Each number is 500 + 50 x the weight over its row's rms, rounded and kept within 0 to 999. Layers, rows and columns count from 0. Numbers have three digits each. The size before them is the row's rms in percent of the matrix's.

# gate: layer 2 MLP gate, 512x256, rms 0.141, rows 321-338, columns 0-255
# up: layer 2 MLP up, 512x256, rms 0.142, rows 321-338, columns 0-255
# down: layer 2 MLP down (transposed), 512x256, rms 0.129, rows 321-338, columns 0-255
gate321 107:491466501441580447555586485526471526437377397475535547496493487533505427547567439585475534427491432480556491544595509466477454507480546506541500586438522454386446423495498466529479566518510496544539515545418567427551510474485445566497545443543492504489472536603507560474461525536501572535577546467562532473520447446484428530512517499484498551511553670380507491499417465516490537470447460517482533473531431489495505519504514438583385434548493487518539481467505536580488536470556501510500472510427554555459438374489475457477570488414470573459476400498638585548499540525543522402440450499544509484482485544461481609483562554485410454608533454565485450516549571496574488438547462485498553524468568513439477496469466436545499483440503526523571576510536525461595575478574571
up321 103:495505483525553564485489489536546445518534528538503458459473570416466518511477564506572515482453489506479540501417546503529490505418533442489505458593460477483507548423485498466549520505493471361492575558569466505463442501535421547594499575471534556526542464509501555557431458498466450479432478526426501425599494537554618464413478474575440468470515542557429515512550558436467480470561507563554448525374486522505470556543527609437464442464537529470562511563513518513487536643493528486484518472491365458548444634493517448555466525535409432589443586456472441529523505540539486540462551473387559495493550421587550498571510457465562563463413539491524519408515437482450547570446482496488507520447486532618514513449550541479454540603445481455498376450539455554419463499473501
down321 095:563478522496518528538528514534459511544395377461504524554458511513475524489497465521469509381568469495505490501547499483534525474516481577516520634495585528476525469543608417562446546428469501548423470481497473439554490526494470531488505508567434550488482496476473511467516563632510539552484524429557457498500472473492453562514524606519443383529487595425539479587505528527462511466479452563482555528574491409490562493459472541524502488542565525545487583409569510522528590516482542488508395530447606558416471539571465469492516461382544497369492336455565570506533503498487519501516539444566545525484518546579515506503581513484402428548565512558479420535577492598563444481510479486539474546443505481372475583485512412517450425463555507503601551534500516448538451534534470
gate322 091:546613494471496496554467437585474418474447511548527489474550504499492492523545572479538505466505492446495539466512548561477487481520525516550517522475578591501583549494496617528490485517452563450527508437502497454590527479587423528501488564430504516525499522442473451496423486604499574431521440494470542485487447475494399521439624537517448498558465449516586486539447522499492450507509533466535502492412449552556443497491455459483432517478473465531442587636507463457433434487411506508494442420465516514527569501481423497576511441467524450519452382509622504526347492481428540504409470554486571509573491446542590472525530536399408613573561545517519505454503579470544517413466462544454545531505445545483585591519526469402477588479517526430463494392425507475590531485455483
up322 095:515548507571467554555452498502528494451438371570547507561494496442471477544564450471608552537535441588523589513497500559538518569522493540501529537524552617476489501510488640540470493469473520548512568524506482542586477482519407476443514559473580575501486468537438480491555466581484574465501523469461512530565483467478382545398558582498534465506499554512518456503438592496445418454571508490641500431481417501560515396474609446430459488541581508476468452591524487527565476476421505489593477438510531544494495476513417492550535485488417433475436437447510492478450492512552393445488594526538524528614542514460458448492395463442443565507487491451533481448415512531486508399464514499470507441421520471479559569595494536416516479487495520459559500515540512470549567461539399
down322 092:480481495524565466469539540458523526481572548418506533565471517543508476419408527488391443523475504484528497542451380427490480539515452395508486378509432489569550517440510386473491522502539556510466513499446531489437475570479535449471448406568441460487516471456627467493470504398469395577496546510523518501494533530511544478523447410467504574457470505482482531478491339515510551437491482522385522511531524531508487573546411560533518486541456476470490504454507500500537642528566466473330577546494469463513486533557522551473502511530627501465527562484475505523574484463564526485491435530453445454401518478524543585527546531536585444459545527522516465522565402528428541597530501531583525497584481549545464434448487518635511452437496492578546525520553533497485442591489531
gate323 100:480425498578541571603562477561591538458412614551527488664525566540500456507509439484452612440441579524496444446481549489466464514458503469505513538523545473461550470484420514537361505512439531535442409491461539491462519508464451476526495480492595584482549498512511670524536468558451456439596442584567480567526495486544573522518521420513471435486530433570487548516554531532483443480521438453559466470484467468551533420445545459466468447509441511476559530467619528457567495519443447426442573538417564501522468504455461493444547504528513456557481524526449506506473521511451487489535454483457481498469597460514528478534434478477570549427502523491565520477483562430536512465389504455523373469506555562467557499508555643511413497585514417446471514499454524510489440446476495
up323 099:506558571551440453540512493455664488447530430379432510644454553481484526508543492488536577503465569503493469442588503533531492429544489458407510497542486525534554453666441555533475567579591445552408451512491568434581505492464532483544543433473571492491520491522468505522502428418497393465499515486446440461589531489448513476597529468437431430461518553549525450522542503455481446525510487553501515493440466388527458415499436570462499389469426557516527476472468490508535536420471457494385548482444550484430532516396538506442488469519551489466516482502515516544484539574480477509501521446461472485374421393536568544655448524503485493482493511479467543524486525509519559493504483474518514586590539502564423525445467509532491523491517465435526478455425526465437528521526584
down323 098:530459480450509397411480566500413545557465463511509468403442514474460417507525525526449484551539437485531535614430490505535543521484530453459462514410507477551535545447593496481566504497446545439468565546529580546514506513574529468571426437506437406436470542452498437455536563558550626597462578447466496485465500457495395516478468568520541505529456479453513440433450507543543543546392468553519520526512535499496515620452547548595501562492581466504544535532518496403489540537568548503574440444507384496536500547535503466507491478424457504532462515447567558492549478409540499502468510522570449516625470531493533465397549425431487532522489472501505511452496413503453487529613482515528609516458513509410498487567555434580485536497439552579513414522559444517611555477403486
gate324 084:434456525518545467490464539578474474519544589563476362515595541488456547537574553468482464485499491482508617534530527527472513562508503420557444614459490520412478565550542427476490405480518542469491476470474505536469434557577609448519543416502531399458479453512502502458527507510525463439493492448487560525504411563515406469530562468431508451426487484510514453457537533472569575524477463533484540476456442577475624492486525450529573448526447446562416448591484540509502564457614472516470509520453506500514546495514474513564525517558468455521474501535446532526457397472448447423481498482448506543519461431459543516425447514388540483557544568363507477505504559473436581432451452553510412451618491522536458544534506523591476496598614461481540455505554522359512441492530559
up324 100:499434583503427391452504508532608527499465477471422504456421423489496508528550453460495400521434559432545514522526608395549549492482436460444455508586450576419443475511536476487524441494386494539489502512450503476477606566504516510414607541469584533572593457506499439524485492402421512562549512522545524544449499484563584585508470545527502469505545499547422518468516472489517424534512486542454655519530572529499457492612602496567452466459513546510450476435478560490478453528492528421583503554443545462554548512547519505567500466515440544561411479486494484469517393551396515482588468483492492464590524585485427561443502507484507484497556512484571497529505425471534481479480408572521510510442508447547522491439498505542524581415494541492468480554617530482508591424497438
down324 085:577592453520555675567553447423392460488459534540608516530536576546604540467467514522490553509527417544469484477493389616497454426508538582488566476479576487647558562499464500562494556515529501476439486510600526490506551434566453508566397492541396571464476476476472548524536473612577456507450494431463464439489557437442543480495489456505503547547463461470548508481485508532391527451517497459558459502464492471517509487426460481457550572520492528504584539538568471495458565479463455498477429455552415591483403499490525499437473490476546513432480523500543474526494636453553521537387498514549487554453454441596588450528520491589523499492448467490436474484494533523479497481528577437506506499535487569431446489485493549451528418557443518534516523460373472487472480515463508
gate325 113:606420522523385542566525513575510425466479496473604499504531543528485478487547434590509525505492499477420493539477581432530476528571451507413542466562558448545453499574511420506482483472469469569511487531425581492513484453404506470517531567460520538434451420504350575556524541452534529529542504407462478484575502484452479430616489457491486439398498490563531504517522414525501513562510491455569457465508495374493516470477520459512528461464547506501465506542471436480503517505503559513478507485469542457537541465441470540537473443436495573574383466549515398509613479481498495476509569603408550574505464565439429559525535393581504616524553552511499480530520455459515359584509474502420516462459540559541570582527522499505521479494420480515440452439497569442434510410528438
up325 114:449509526521518478466506471459507500533570460446502473462543566516505533493402595424549475455470430440495504440459445460522507446507539319571533536445472629492566529424497488522543525471531503500526484551574506589420511432521559466432454510439478504539455546415583441423494421483482472510575464573610511551484489488510570399412495527483432580546541545471437498469503476568593459447553506445487446600450534480503507493448535501543447571617505513551543475397517555496491495454577543476469485508532533562471475505541537467530480473467494461511508535525461604572446460533587471539475424424566470421470459444549561456489384627523471395516454518461494497412593578462510560577458484558606480560436570498495490471394513495492486500498520533518502547508482519555476560483516457
down325 109:478419487598468494485484510552485566510473576430550517589533518489457460520465471580511561485502465428474441531443562507464529534540501562472529574505502468507511480497563519431477538389575473487500432473383528507478465533501541528477429446448489589485471421491399465476495578472606546508527544390399533416518451515392409444494505488574508503380466473546546496545443494467509620548497479490518406497455514466480447521539501426408607464485582471425519524444482469476459426514504465545537479568426542525560484499483461437465459551479515462416526541522518459580548461422528486514491496575567529552535544552413566598567558432460550524449586399583485527508514480526481442515539480610498601415580560503513560479550512475503549432523491498575484468429516555481485434398530503
gate326 100:449459504521519463460474371563508589603463466475545469461525531498614422561501450480459602564475616535548525421443609461595518485482514432454445472524500461553612569376565532464537503532591496400528500534499511531494520374526435593482588530527513470558542490546473564590542678413502580514487529483483456492584498525549482534512473554436423497493545472471563547486509438611552463566521474522539510549459552488401530500437511414495471476487515556500561521478416475528584524507440478487578442528638518542468431498455496431469441485463452536540504537514512529511648507538487510514566458530539587463494477486468505492442562502481549478520483481519449562440520529521481490514550531466476480525519496498460492439582550486507473546511438528524519575490531531453509428528575523
up326 103:421411551532660345540455423495419465419593519482520439491422528479426552467462495494487534514399458463473493479568455416467490482564561463524392530480441479487487566500573563463445454387479476422343494463556515506470451434571576448453460465478567447623588476566548507436527506506435393418423518517516545503432526439506460469469570486543510477488587515514505429495458497480472490452493418455393450445484541528509543420469511409489428472511460471552516471469535543440583497551527470437541511541480468455508400520467478473486549471482504451517414534542524496501513521437545533465563506528484568453552558441504439545546424541504545521446522509516541496478508510524501512483503487405538518455595578534484507480546544528433460566455558474514479459540482481502617505525422528
down326 106:392495459483436495569525564490546527617481508546549565516500492545523466456602478479545506495542536540604369525433559508566514466459574571456595495518445447543372461462428415541570543602522563614601477533516468495524510492551492627384442448407516522547489574513482546550468469532511547524438528510505514543492564529489531490556483498586411510520524512532526480466503481498494448541539502515498496554477466513530438487422580526527526500511416569423529513535413437475518326486505444442429445467554522453437571445435540482458497504458454476474443496418502419522504497432457575541523508478572491516582540480560516488498500468580447491574504478444543514515406441476533507497438483487554472511476492503556468406494495484489496491462504538482532495414640559447571540424476425
gate327 088:455585475470542386494473425515491511468575506470544601525548513491421503497558442450521559547534475569559559594500515506460509509519578498538495429604454477481518585528563478649473514508533524483487453473605538479522500476569485462449538509526498529489504468452586499476534545563496392413547501476423588464491475495501418459425521472341501500560416429615488483421594488461595516498500486363503554526446422513484550576501531496539505536516520514556518486607512475500530543471572503533427446501533501422535497463454412465622556502490572458438442534526534417505492605504608567521484557513436492525506529502484486508488444521514513459547526464456400513474413475502587594512458505535494479439477455552519486493470554529625457516549537486535534574497489445452582533504433479
up327 100:532513551449399436456522542509560504501476523527545460579480497381508472563453448539538579548519465524568413562511530447550473514519449575504505489527438541369445488547474616563509543572538523511495463580516507549544504482508436489497503383503525539551502522498556490503399555541468534491482459629491468454475466503439521545486462451509425454437533575480569520522448506564529453459495488429372582505478483420441452426522575448427467503541509431521570465482596527578560556546529511457519502499563475526427464426503474470493595526413559441380520434521530529525425524475571540535418488477447554498542428561462481565494582500499471493589451494483453569405506452500529562471605572555488506522555450493462503470412473519625463484525535580520530583460506494575523589504550446
down327 090:451468485574508580540464474461461483539556510511442519475554582596502523489468556467472475437474590465455571472497400535457546531491503440511512531473577453614513519494519483445478502408485490526518532431468504459409532506482574517508540609476500427445476501483468531486556451467495450407514518313516514551510526464578479440484531564551555611652476490531483521473518520467542552511520515543557433538446493567520583551485443520547508474538443556483445557509386499438461506442464497584542504488383488495559581577507533437474462438593436611567526520468454444466508484518398429476571478483453400524500571488533499450493484498537553471444544495502573465591549527517436404450503452464497460466444563497538473510586514555347544552457437443469447498488487539450537449497447518
gate328 106:594536580576458562476447547474547508464375534536463403426500502481482428489456507457471484450529542557487501607542532476559467506491506510430384504461566444452485512537566428545467511523498447601509487464436476516509439458509516562509492464573508506508525535554493467495528468364450460459526461454426522557560552524459545571502493589573482535453501551473486569398491520546455512550518423490573462529501651523573414508506444454457589548622452484467536498520594506514491547465538479575541495425453507543486510436502420474553493491491478556506530652506447546453496580504439497386522438443525514431501558501457551471505501504477517580488558516500485559401497550534518613568574534413579569530529529464527456552473520559485548553511459430559443469400513447567497464505439551
up328 111:427523539541467595449481512519537488471549434558477513542466581453503497467474531386469554481536538486527475565567497544532417491484554481470471477491577505456432414488468458564493514458522441620559573538406437459498397541525505523565398595491514490453534479554494462374521519504469483498456383472379609483584495448320535543411487493548459485406565502515506520516498393463539460506486539478536529529550629493557492447570410509463522504512550468438514520571476561533550458511584494533548488479466589564562501499423451526497530499492462547500445548469524480558517504553481516484547461509498462463554528568539514463512481448528519534529530509590562567477457538534543601570472548513554557496473522436505536502450573520461506579460496524521515414475575454622488437543370475
down328 109:461509499477478488475486421555570511548532513485438634580551505519474499479465506449500521581476535409508514509550532538518469597500472508432459483476534518417489448433508591514550514503451528529407515542572514440576531567559439463529485524414448511528490543388422509496477522620581504511444424579488487587432532471561410507506564469505512452478503463510523530555524471469445417405437611527501505497465457528457547462481433492496528492398590542493495432436445570435579463500571498455484503495435471488455497534553519491497513550531548490487375409575520420501502501564597451547565485452416476563481494590621525465501503525555574456485431461498524455588484507464491541490449478630416467434488493391472551557495447549511507480465579435587518536609556496467583505460505482
gate329 102:468569608499496557508576474500488526554556461601427477500550561535516589511515524464522550436501521564551467467428454561497474521564542475465447486491405359508453555451537516472505436565560505439484488432494548558444366584429410567508512420553515523592542445482588393557566547560510518477501506511552536509415635515430584580525480524439585480516490514516549503498528571579603487457569470473517455517575499442463511513454530505541576546415520535489530500441473474465427443392578524586490461540525492484472493466496516530466441505433494561503453518505488462529473524480481590463524556520528556438450473630491513509505435515514475461461514522461443555552463528610577559475534485516539488481462529539513525523562511542520540684543479428570512449510433516481469424512476503
up329 109:530488411539473546446500499524492500392531511498508474509579505503444474442483488449490440568503491434403578497512551451478559468463424497589511527518565547445530438536547503617499536540400534578533544578427532470452481434480493549476432498418489602433461507492401513417500474430557517496563483435509507475396523560525519570560508418532423439422466538509364529530525506428486548479485543533508511515462562484498507516584511521468554334508548523486489519444490555516537538587474501540546559638524549445498497545506450449541546481532555428478575428524533566525447476435465472506477554401575448515514528401448526530456510542473486469466444497541474482399490490445458515453525633462503528422363515434501550518480555428503478485499513494504567622455562496514452496424444466
down329 106:495574593416484662496467470463546483461434473560431520516457559504512538525539539530439533389504452497602440524510441571585497441504524554456519456515511544464493551436511479393460472465485565451447421464474495489423474464457463375498581536517552505488522464416498525530535494553476475412542478570504491524601401372396528484529578574502558513508560475548503588548461538546454456456490518494543473503504502527491543490505478466574518540480561521529534523521575478513493445460522481486513544469428508445494547464405433532560473454480568475476438530414517546526582484602498547500499524497452453540525577511482450556551527481512416478539438516322561447435427460470586523498533496548528453514515494486533431518529473577569514612506446580518443545558457432525555479409505610
gate330 103:566455451552494457559566441436457545496434502521511468545500409435473548567424517462410434518521446530539516491495523556462594415508587543494481488500509478467390476417524441541550506540504534459484456533410467354574474428539531516383408442550472543586501454491431510555467528449529518553482528514457464526413528377570587493539489513510559589552504529454545545439501548436537497517525478556528535450390467426538524484450540417482627416484488496565560573534474545521490517595504575473567512530471400439522498461527457504448438577532519530532578521528502548588421609500481494566555508443582529495507437464496510580454497580457547519458555492512478543431514523503515542508549538506544562491515506410479584457531542478519442483475472467447462598431467611488475494469466552
up330 099:542517576519427451481540481562568517489532435517490441458535548516539562497440445554562549422570593451554523462470544529611483469481459497559564504520494571475616555553503497548507462517439411481568535540609570482531553426529447436529585416554487527521482427594498551410468558429566429516455544471492483450504497517466504483491571459495522595484575523437513487566432528580488448591509501552468465509494442539459435518448464550550422465494552539453472419540529383439497500487521531479419532506406492455486389497451541541469518540414510545546415566499539453496549501520556428441536496452452516530475544426604484438489562436452492491457460452400553599490480444492468475460465504538485559493426479593505534542571540443517403450461465418568412577501531473526537526545579536
down330 102:512480457497562363484567557482507431465425462533499455481478546530512571456452565434481518491551506447553513544560487476468382446580550540495570518472558503560403476459459430440406526416464522545441566507500475511521462468526510479534495491513401486540558592452465520443543461501525431485433471570495489564459520528535525570472452451486525405577530510446478465449529555449510484537518452527445453453474396542486549488581435512581484542500533425458438508480452404501489482505516431496557531567491481523423517542501405463496493536465382480461352438575427541463495414469494473576514558509396530515511495486524457425489582477493526454442549506447493466584400510450472610438484475484549394417556403590524429512487579494516503428601510501568489465531508474433441483515438426
gate331 105:461499485557552436594517427481465492492496540517509461454573646535489500502654520523483434437439526508542438551557587550642470526423404464475503512424548448517480381501469478500458560417463547551476556463475491473524501502584443483411455554488469459472434451441542519505487444570458535473485557496477509581470517530591508448608496516584496526547511527489445536527538563418576489417534456484459527524497563451445465486490558423516507554555487523452529510458547416471567525495521425464525406513490510550460605537563547461443474488519443435500443477492459495552470370514496461563511536521553464502518488510515438490474432476585485529467486515510524421519422403416552464445391563472487463529558463496552456558469494546503492526445443385460511558559568483342442492515499511
up331 110:551515525420519538339578598430516460479579489445507492485492517553475465496501495504436487520513523465503547547462480379399431391607553557498440443482486514493430506428538581519489488507500343552506472462461575551424524575435630463537450520489513533471481516550484445426441477467635500569490492497506518500409489466492528535484423400500490498551488493415533459519448523504605553552462607604497484488526440479577489451466560593396438579447483381429500462491423460524605530471443514479502548450477479464462477474610510468531467517509447477545550473412533592469515553476447529494483412487425573536467520452487495536566524532488473497484424446475505567499514501496545530466506422520563585562483488517471490454540484503519505461534455536479585536506542552481513545485516432
down331 109:541531505496402486525554511511529501481465509484434548463486525560574436528430410446457518538573553471443552540488452423421430479541617432553462560465501499488551484510426477437464583573469491453535466491554496512404448409408460514419475532505551486575553420460419460560500493464462494524454484501496581495477548508490500499438493500473539542573566531523587547439489548581441421514491546406490510495421573479437574457569426536547515511511475464490533462590467515525482484437422518638529510480433505450524494563475338492504492492637514531415529585461554505490413534478544486421532478549460514521408475552574516501489467592434552488571482417523520539446508460470554626519583514528514562461392558441497480493503444514512474467441560532557502430501484397540478505469513452
gate332 094:411563502481439511530547421511429547485563470504640505539520464468614564537448455551537573443519451475473549544389405540597443450478514459582496477535537535425508502488502525522516544479559523444400522519422490538554539461460514564559466473488525461590526435457507533488484550545471451519470566496483489483512554497371445471489531430491410428433471511431584556494433515493557549460493520465463480423498515555447464573548536487505459561558448599476521545541545484507467431501489462515519561523509458450493460544495619362467532522442458453477509460471554432555455493482524503533520464584396473507508494499557532481525499452486534546516433489462443465431543529429513373532524429563471516424474480530490453471483599482502395440546447547468435375453448578480602520511476368
up332 097:439542602512491518568633441618434508510485475457524443553502491433572518547472491524559470530413461504530526471409489607663444540498448467584501502513517567507445568525600560491521557601590542455499463525466533515565498481514497491450420491505510574513460489516473503523419555505477474537436460541478502514536583584468472397470580422417557506415510508376557531428420491475500597548512444475536432511443558448480425456528612473524521525510487521462556600481565441425471528546428459539533536449550479437480447528459555480483537548552504517477496473515549406523449457485524540543472484442477528590476456486507534455510422466486555505397435510467487479450424494548456571624490485524477604459457455587511502498495517522502556526552449559477429501418476532470530547520526447
down332 097:441484510420542530512440407592489563355450549487514490498484526488483566602447510476506566474522516539533571528440536658473612472509484488552448519463575517454507510527522483496504562559554550525527534486444482472586520500488509490313435564540421502565545600447428479545425545426426486519471529527423426492623521514559474522493500454433435426589547499471547569452430433588528527422450483468455461499472483463658472526509485505493498496469504499531521586492548437396528461523483387534492497461526498522567542507552490378434469417488526544528508503491469373514466439561539522478494508462558427530514453536553468477445422510498543542476420467497465497470469497540454526571476478509536522533535466527449475463533450443574453451448496553433479569449521479456539544517475457
gate333 083:475536495537511404540483531534506455481505373545513569370513422429431552525534437443504593523325535528507421445555450525566569509554524456540431512535478527549550525517537466558567570491504476458585465530531506452561515508493462507531449507443522447551479501485569558385517567484565515392435480531525481478452499448577548489501456479468469503462514524471500475488432460441464477434492387520546488423469462521515473522531403445469434441494430550538432413558526501456491506540511458480496659514510455588548541471406470520502602486485541492455430470454557469472443494421550487555466587562488464545497413434453548561549474575483527532577506540489469441538484570493534524429527462429493479508488443465538451496500457616382488459546504490423490536491414472448533551577539577
up333 093:508511401554512563444540553524444498469411452540549469390531505501536480549487493547492445400485587483496503555593519502484573538522588504495499442482500569467540514538553498496479596481423463465511468578476516503563482489511514431468460504465468338471485452511524529410448513517572465438469513507493530517449408474485522443425547471464521506466375520497507477563407560519479547471465509470428549470401506497453557440485533477487462378479440450449409571544493496526485492498614500590536432539548481601557588488436465554561490408479503487511452473574568468538561432516560456503596495520460441563479571570470530648523461580459466478569429540526549487503504520546568468421546629529494448487503540525504466446462421514414549462530491491515389496514523495496505501635523520
down333 088:438560538519486390514492492497621519548503448537498500499539448453474425466524545443470533576475428495396487480496348454462451494541559466557444529533425487546555583568488479498559473512414468421589467437489519462394486526545541558578622517545501527470438581501416482536552476519438516487386541481480435513516602515542482560600491458538546543545583578476472535492559415553490434433523508503517486500486504519558548472525475463446508521535522576612422419467528549499527471473483525465446608461421516418563562567497500528473579544501486491519480542521466433445420581480486509507397551510475470529523500399590513412587513476563519503499537480484375432590465543436456529555519444437536511583520458467551502527509530468519519506461536458523526507487506592460515584422496461
gate334 094:541427503504543623490503535454553565500481571453535409514509543479485507526529577526526455457523462496469505475605505515590448516522443475446505438575441577445560603509422532532432538539483478455452558516505523418498481526533547512507506568539552473588474481458496536439521540532407492543472531520521565503555468542563503578502492498490501447496528443460569476496492533554495550451614439540429350567561526526583501482516492439585457558514427575535428482539542502533490535441504589400490580498481430542451442481431516503510505496555539419436490481470495490493375494536541341533490606446481506488539534539523423415528463470510479501528454546538496503491502424583613418563483548581446548628502516521510587432590507507526567408455479457505517498479622460479486496565516486
up334 095:449345448504523552530442583559466511446492538523376415514443505451522573454475512497590555528517496604504491522508522549465524496538559512507526470538488467501391505503483491508544531531513490573509521536530417522550482488523567480527536482458501538406447447465508475493584426550626506530499605417474493523466525530555529502443517449488493505574521464521454529444460456449496475504487455485477518413538486503458474587539534503426500410578544530497521511566503569393455565498486417585538519451473523528491491431479446485544563510528457447422499586499391586497510491440549537416518542476524531503507611429511432500530525510508550435499497468580565461534470595571369565551398537560598544448546511398617513524516570449522381479450559479545531565464457472482433516497454399
down334 092:473743523528454436429480436555538538498503487505556493538522576485501432522516426538440449488540528437473536457479533469491479493496525456592492540474530413558532513522549424477483522460454507472474494504517528562465478515530416484506504471463500490439560624557509423480391469517449450408460415558509469496539530426403434499533450563521488596410432562492519490502593488503454479484500498516495503526498475493438468477451504482487533522417551519468507519430480462563529424546533403516423502572415567449480482571553542530485461472439530569617511444496552443514552536494445499536475422596487481467499465520411549495480500402522421533500467414403429534540494491476542459463599421486407482473469412592461455551445584503445492550562446498490410452565433452498497494417443488
gate335 109:499438518511519459517533459488410476464525501593504442571547471514459488500575469526565550458412502458423539556498517529543443519451495470516448431517498536511516468394593633468506461534454558499561524343549460513431453625430501473451534507522513470550573426502560492491457488474497538467500517472390430495533506489428503448515478579500427512538511553539492474522496472432495472535513556526512547404490482387516519459456402426530499577478540440426490546539569399555490510440538464476507523525483534544511449493427526474513530524569443525424455430612418487461533546508489472532508439526408546463376423550596521511482478473475458533506421459509438459532483482543644510472484527481593598576477450544420523535420514447477474480479493503555439459483446444567589566424438413
up335 103:515514437515540491538545501552526495522432547469507493510454490511524525513471477544453442490523547528545386348520527489509515554448493608546471433515503526542451508611466446503468492389546468497535485631432589497551510560528538479599470531457434530425488536505494442487552595476505386599492472513564527485511459547520555520495507471534519485435552514351509536435474565493469538486488461509518456579575460506452452443521545551526508378490547549492602458505483532501594498609417459421460523490547426509535512467565516534427445458428512598540491511479493466464471462531468490515586519431507444543622489530449421451491548487509443417448512449483536522507577496524479453532429513486330480526512500558577516475553453545500479495501537520477498631498578472516435509559587615
down335 102:523408530539575512479449518500421481511527556580488503534535454475458473442578517504573483470465450439509460545433524476501479428415492503517478511592469477506492467481640557452455463477538590512474470442493537544499501620421548476455537528567501513597534540429526534511489510473511504509587529449427395511455486465535521458529483551463426546521468564490464521458501525448497451490537537567510589433497542397526529491478403403438554581498568453480471506471560462467467529478507513541515441546426458606439407549560495575520509500430440511428487476475508552427539555509530505567575461449419535468427360556527548540454470471514442521505415430569467423547479493540637509488474481526621626564405456476456500543482562445473475542547487532507395485496478534524516582474420416
gate336 108:460479524616489458567433517530577388496411608590478506415540505416462467539598507580572512558452533527492526440465539485506481563572450560500507463446493542395496493496466536461453517550519482539507523532529536504561478458466514492412514423514461468513439402511471451564462545460381531410453499556446540522515502462450382560427448445515433480350540504573509514457471471539441537533465458507531519520491413445554486593523460434480488374582458537510485422513532516511498561488428485366565503447476538516518467514516427441524486583555522541524435530480515511505485574536572496449597478511462436564574507541527615574395606485471421505565464536457488399516463475452559443436516534482497448478523464428538560487490468441492530487514502451484519509457552457552453472530472492
up336 107:515424493540563508533543457547479552496455423472439489513529442457571497444443443541526470480457464553401473453478450505442451551594609538600558529496532532568525480401384597483476502518459445452489498510587466543507534480546511400438525499512536572449473518518523528526500487514450545446429509463511456512417476523510482510460469475489470536534460535565512411624525536499482344439507514511471468525501343488554536478485601523524560436467500497514531470481552510455482632498451549467512545471551475437465521496541447514519485493549540503484430383497490505444521567512535493461470531505593400529503499390390506540382542446526470536529491521461440469614504498497537458528473482569535496397399406404507522515484438592555444529490506425489494548472478411528459573492589433
down336 103:419500524441450459471555485533466591549508452480522446452471452584552552449520477496428455441569513473512536531503443460530468423395484453511547544611469426499476509546475464471516442508536531430538470559452454458525553523551421534528513489517452486476496528473466574509512496518676498519568509485506502495478465493522491424601558540467502575580457470475542471487438576517540531483513584426429423414503547526506495524541466502470477621517536413480498550596457543564471438526566488552432538515533428521489618477436530593488494433526464504406499536515550485529534497469376495430432500538510558537516507517425443457647501591566501453516533480486462617433462532634515539493451444480555638510437488626463534473558507491477531520511524468500501512538469573466579511419498560
gate337 094:588562578419523461489519589530498539416535576546484454553508556489450514463554469560445488494556610567597561514511561473428471528535463526524559584561460442415501546479605556510483502488502535449575529521518612536494471506585493453469505458394479458412539546479565508499574483533513449398504538469471514520500519531433629455516464564414510424501597499481459395441519460498484543469514490462549449513400543490439474536528438463493473550539424472470544400552450538526464556484483489492470555552531481516441585514483543462480516521477568570470439520534515548567410478512512498438559475417531540423457570519460501537511544539481455552532588487488453557574549502379568570505502448482385521487483520539527452588484559419493484604574549550486512514465521408396526536569564521
up337 100:554533527493577451505471518593559439451556501487558434546454543476439395470560450578447556477586571545560541550432504536473440481491492503491502482513498434429469558545469550478494606544447497451576590499459513523445476437490443598479586414431600428458568508496503504443459520546481505486504511470548631488483601531519539439485563463352529422437476509479467520544598549580429655478469488546574405460481568527533440554511475496436489554499404482493567532555535536428389582465473518541426509453585505523462542480513497469540539463463480479491462521515499504484392499571530507456490554405492508458517523424493476507543505619422490515464558480502504525501546531476554591465425467471411477476522533508479515480484553530494480556545629496475594478469463482505531529562531481
down337 096:473528441539529501531514514409499568536462511536437548426528483560547497591430511393615536426488507497448532446525503536530557470517494437460488529525478545505607546463499486523529485510578530580536486505532514443580439560506518462454506572519402507466409436549465481528443549536514442461492476476420475500514508496538483528457409584471531550546517540543480543541452506408576402569492488453365576574465481526586513410489557440540492529575592529499473552445595534492466447484549412456604513462499472431497557523467508484532526551499513370533623500457481533516558378395518477549460450481502440584475569508509524568473452485519557539467523477459388478506547423546472395568526596572585492524463482430534465532516532512556505453515446470508368529443532513536462535472483485
gate338 094:451568529464523429345512482436552515617538482398589556498546490551533582435433520487518604586464547536401518551479497470499492514495506509487520471431461576483406587423517552477531449412587492472481489530530518554530500468422445485603496521459563455521518440553526444551482511494451590503474449552407476555412564573487452539512473513471513458611472480475534460521535575497542488503588443418459489427547478482448560545552627454499486519451484557483445572492521528530508444476474404514549512519499455520503425520497495507606559432466520449492501560397469494498453529496410500528550474483563401479483559376493484473401557508466483458489515495550406514392476457477550471414487596510478543492463506439511410494533553517531459508483469504478380468405464515499515510573479503
up338 098:495519528504529518546474428427413558464601452514632485594531457542535543527520472438477450480466426469473519478520563484498525523434465518546445531494429387482491431438587475555609546468462512513462512455483496484445444537445588535456481492469468503478535501513565514523496488482460426480570594477525490528454502486521470479530521542523447531522441526550471567511600416437572482410500506549476539456433446509518564553488586445544521535503629394417525572524509395491597430525488478512546474423521577523517604533422500518535440553551463579505559487493436635503479421527484534466495472476461508473450553570470462515488395450429493479429546565582567593481457457441529612499502517554515525479508566571489474470519519523561411488595428512550549598481606444505539483475554489
down338 096:621433476521473546460385530580601430511366486467353531508510621453513464505496526466559522508537592538566539509525481486558507528517520532531551517498547568517518478504429559450497504461502493531612487553495519483508544497477483493512536575478514507434434484562511485411505487584472555504468439558520514500442506506495485500452543555572591455447512517484498528411435573612528573501467571519557464530591525463447453506472510493424603413432377514529469428506522532556456557481536469547397597497479482450435389399475538488488521395449614404508525513540544387483468501490532533505520529539544506508585465462513508585529608562561511485531393472530443424502526507518520497518508502434531480455489498475536467549474524486461536511476576502524478444507385510529542572591481511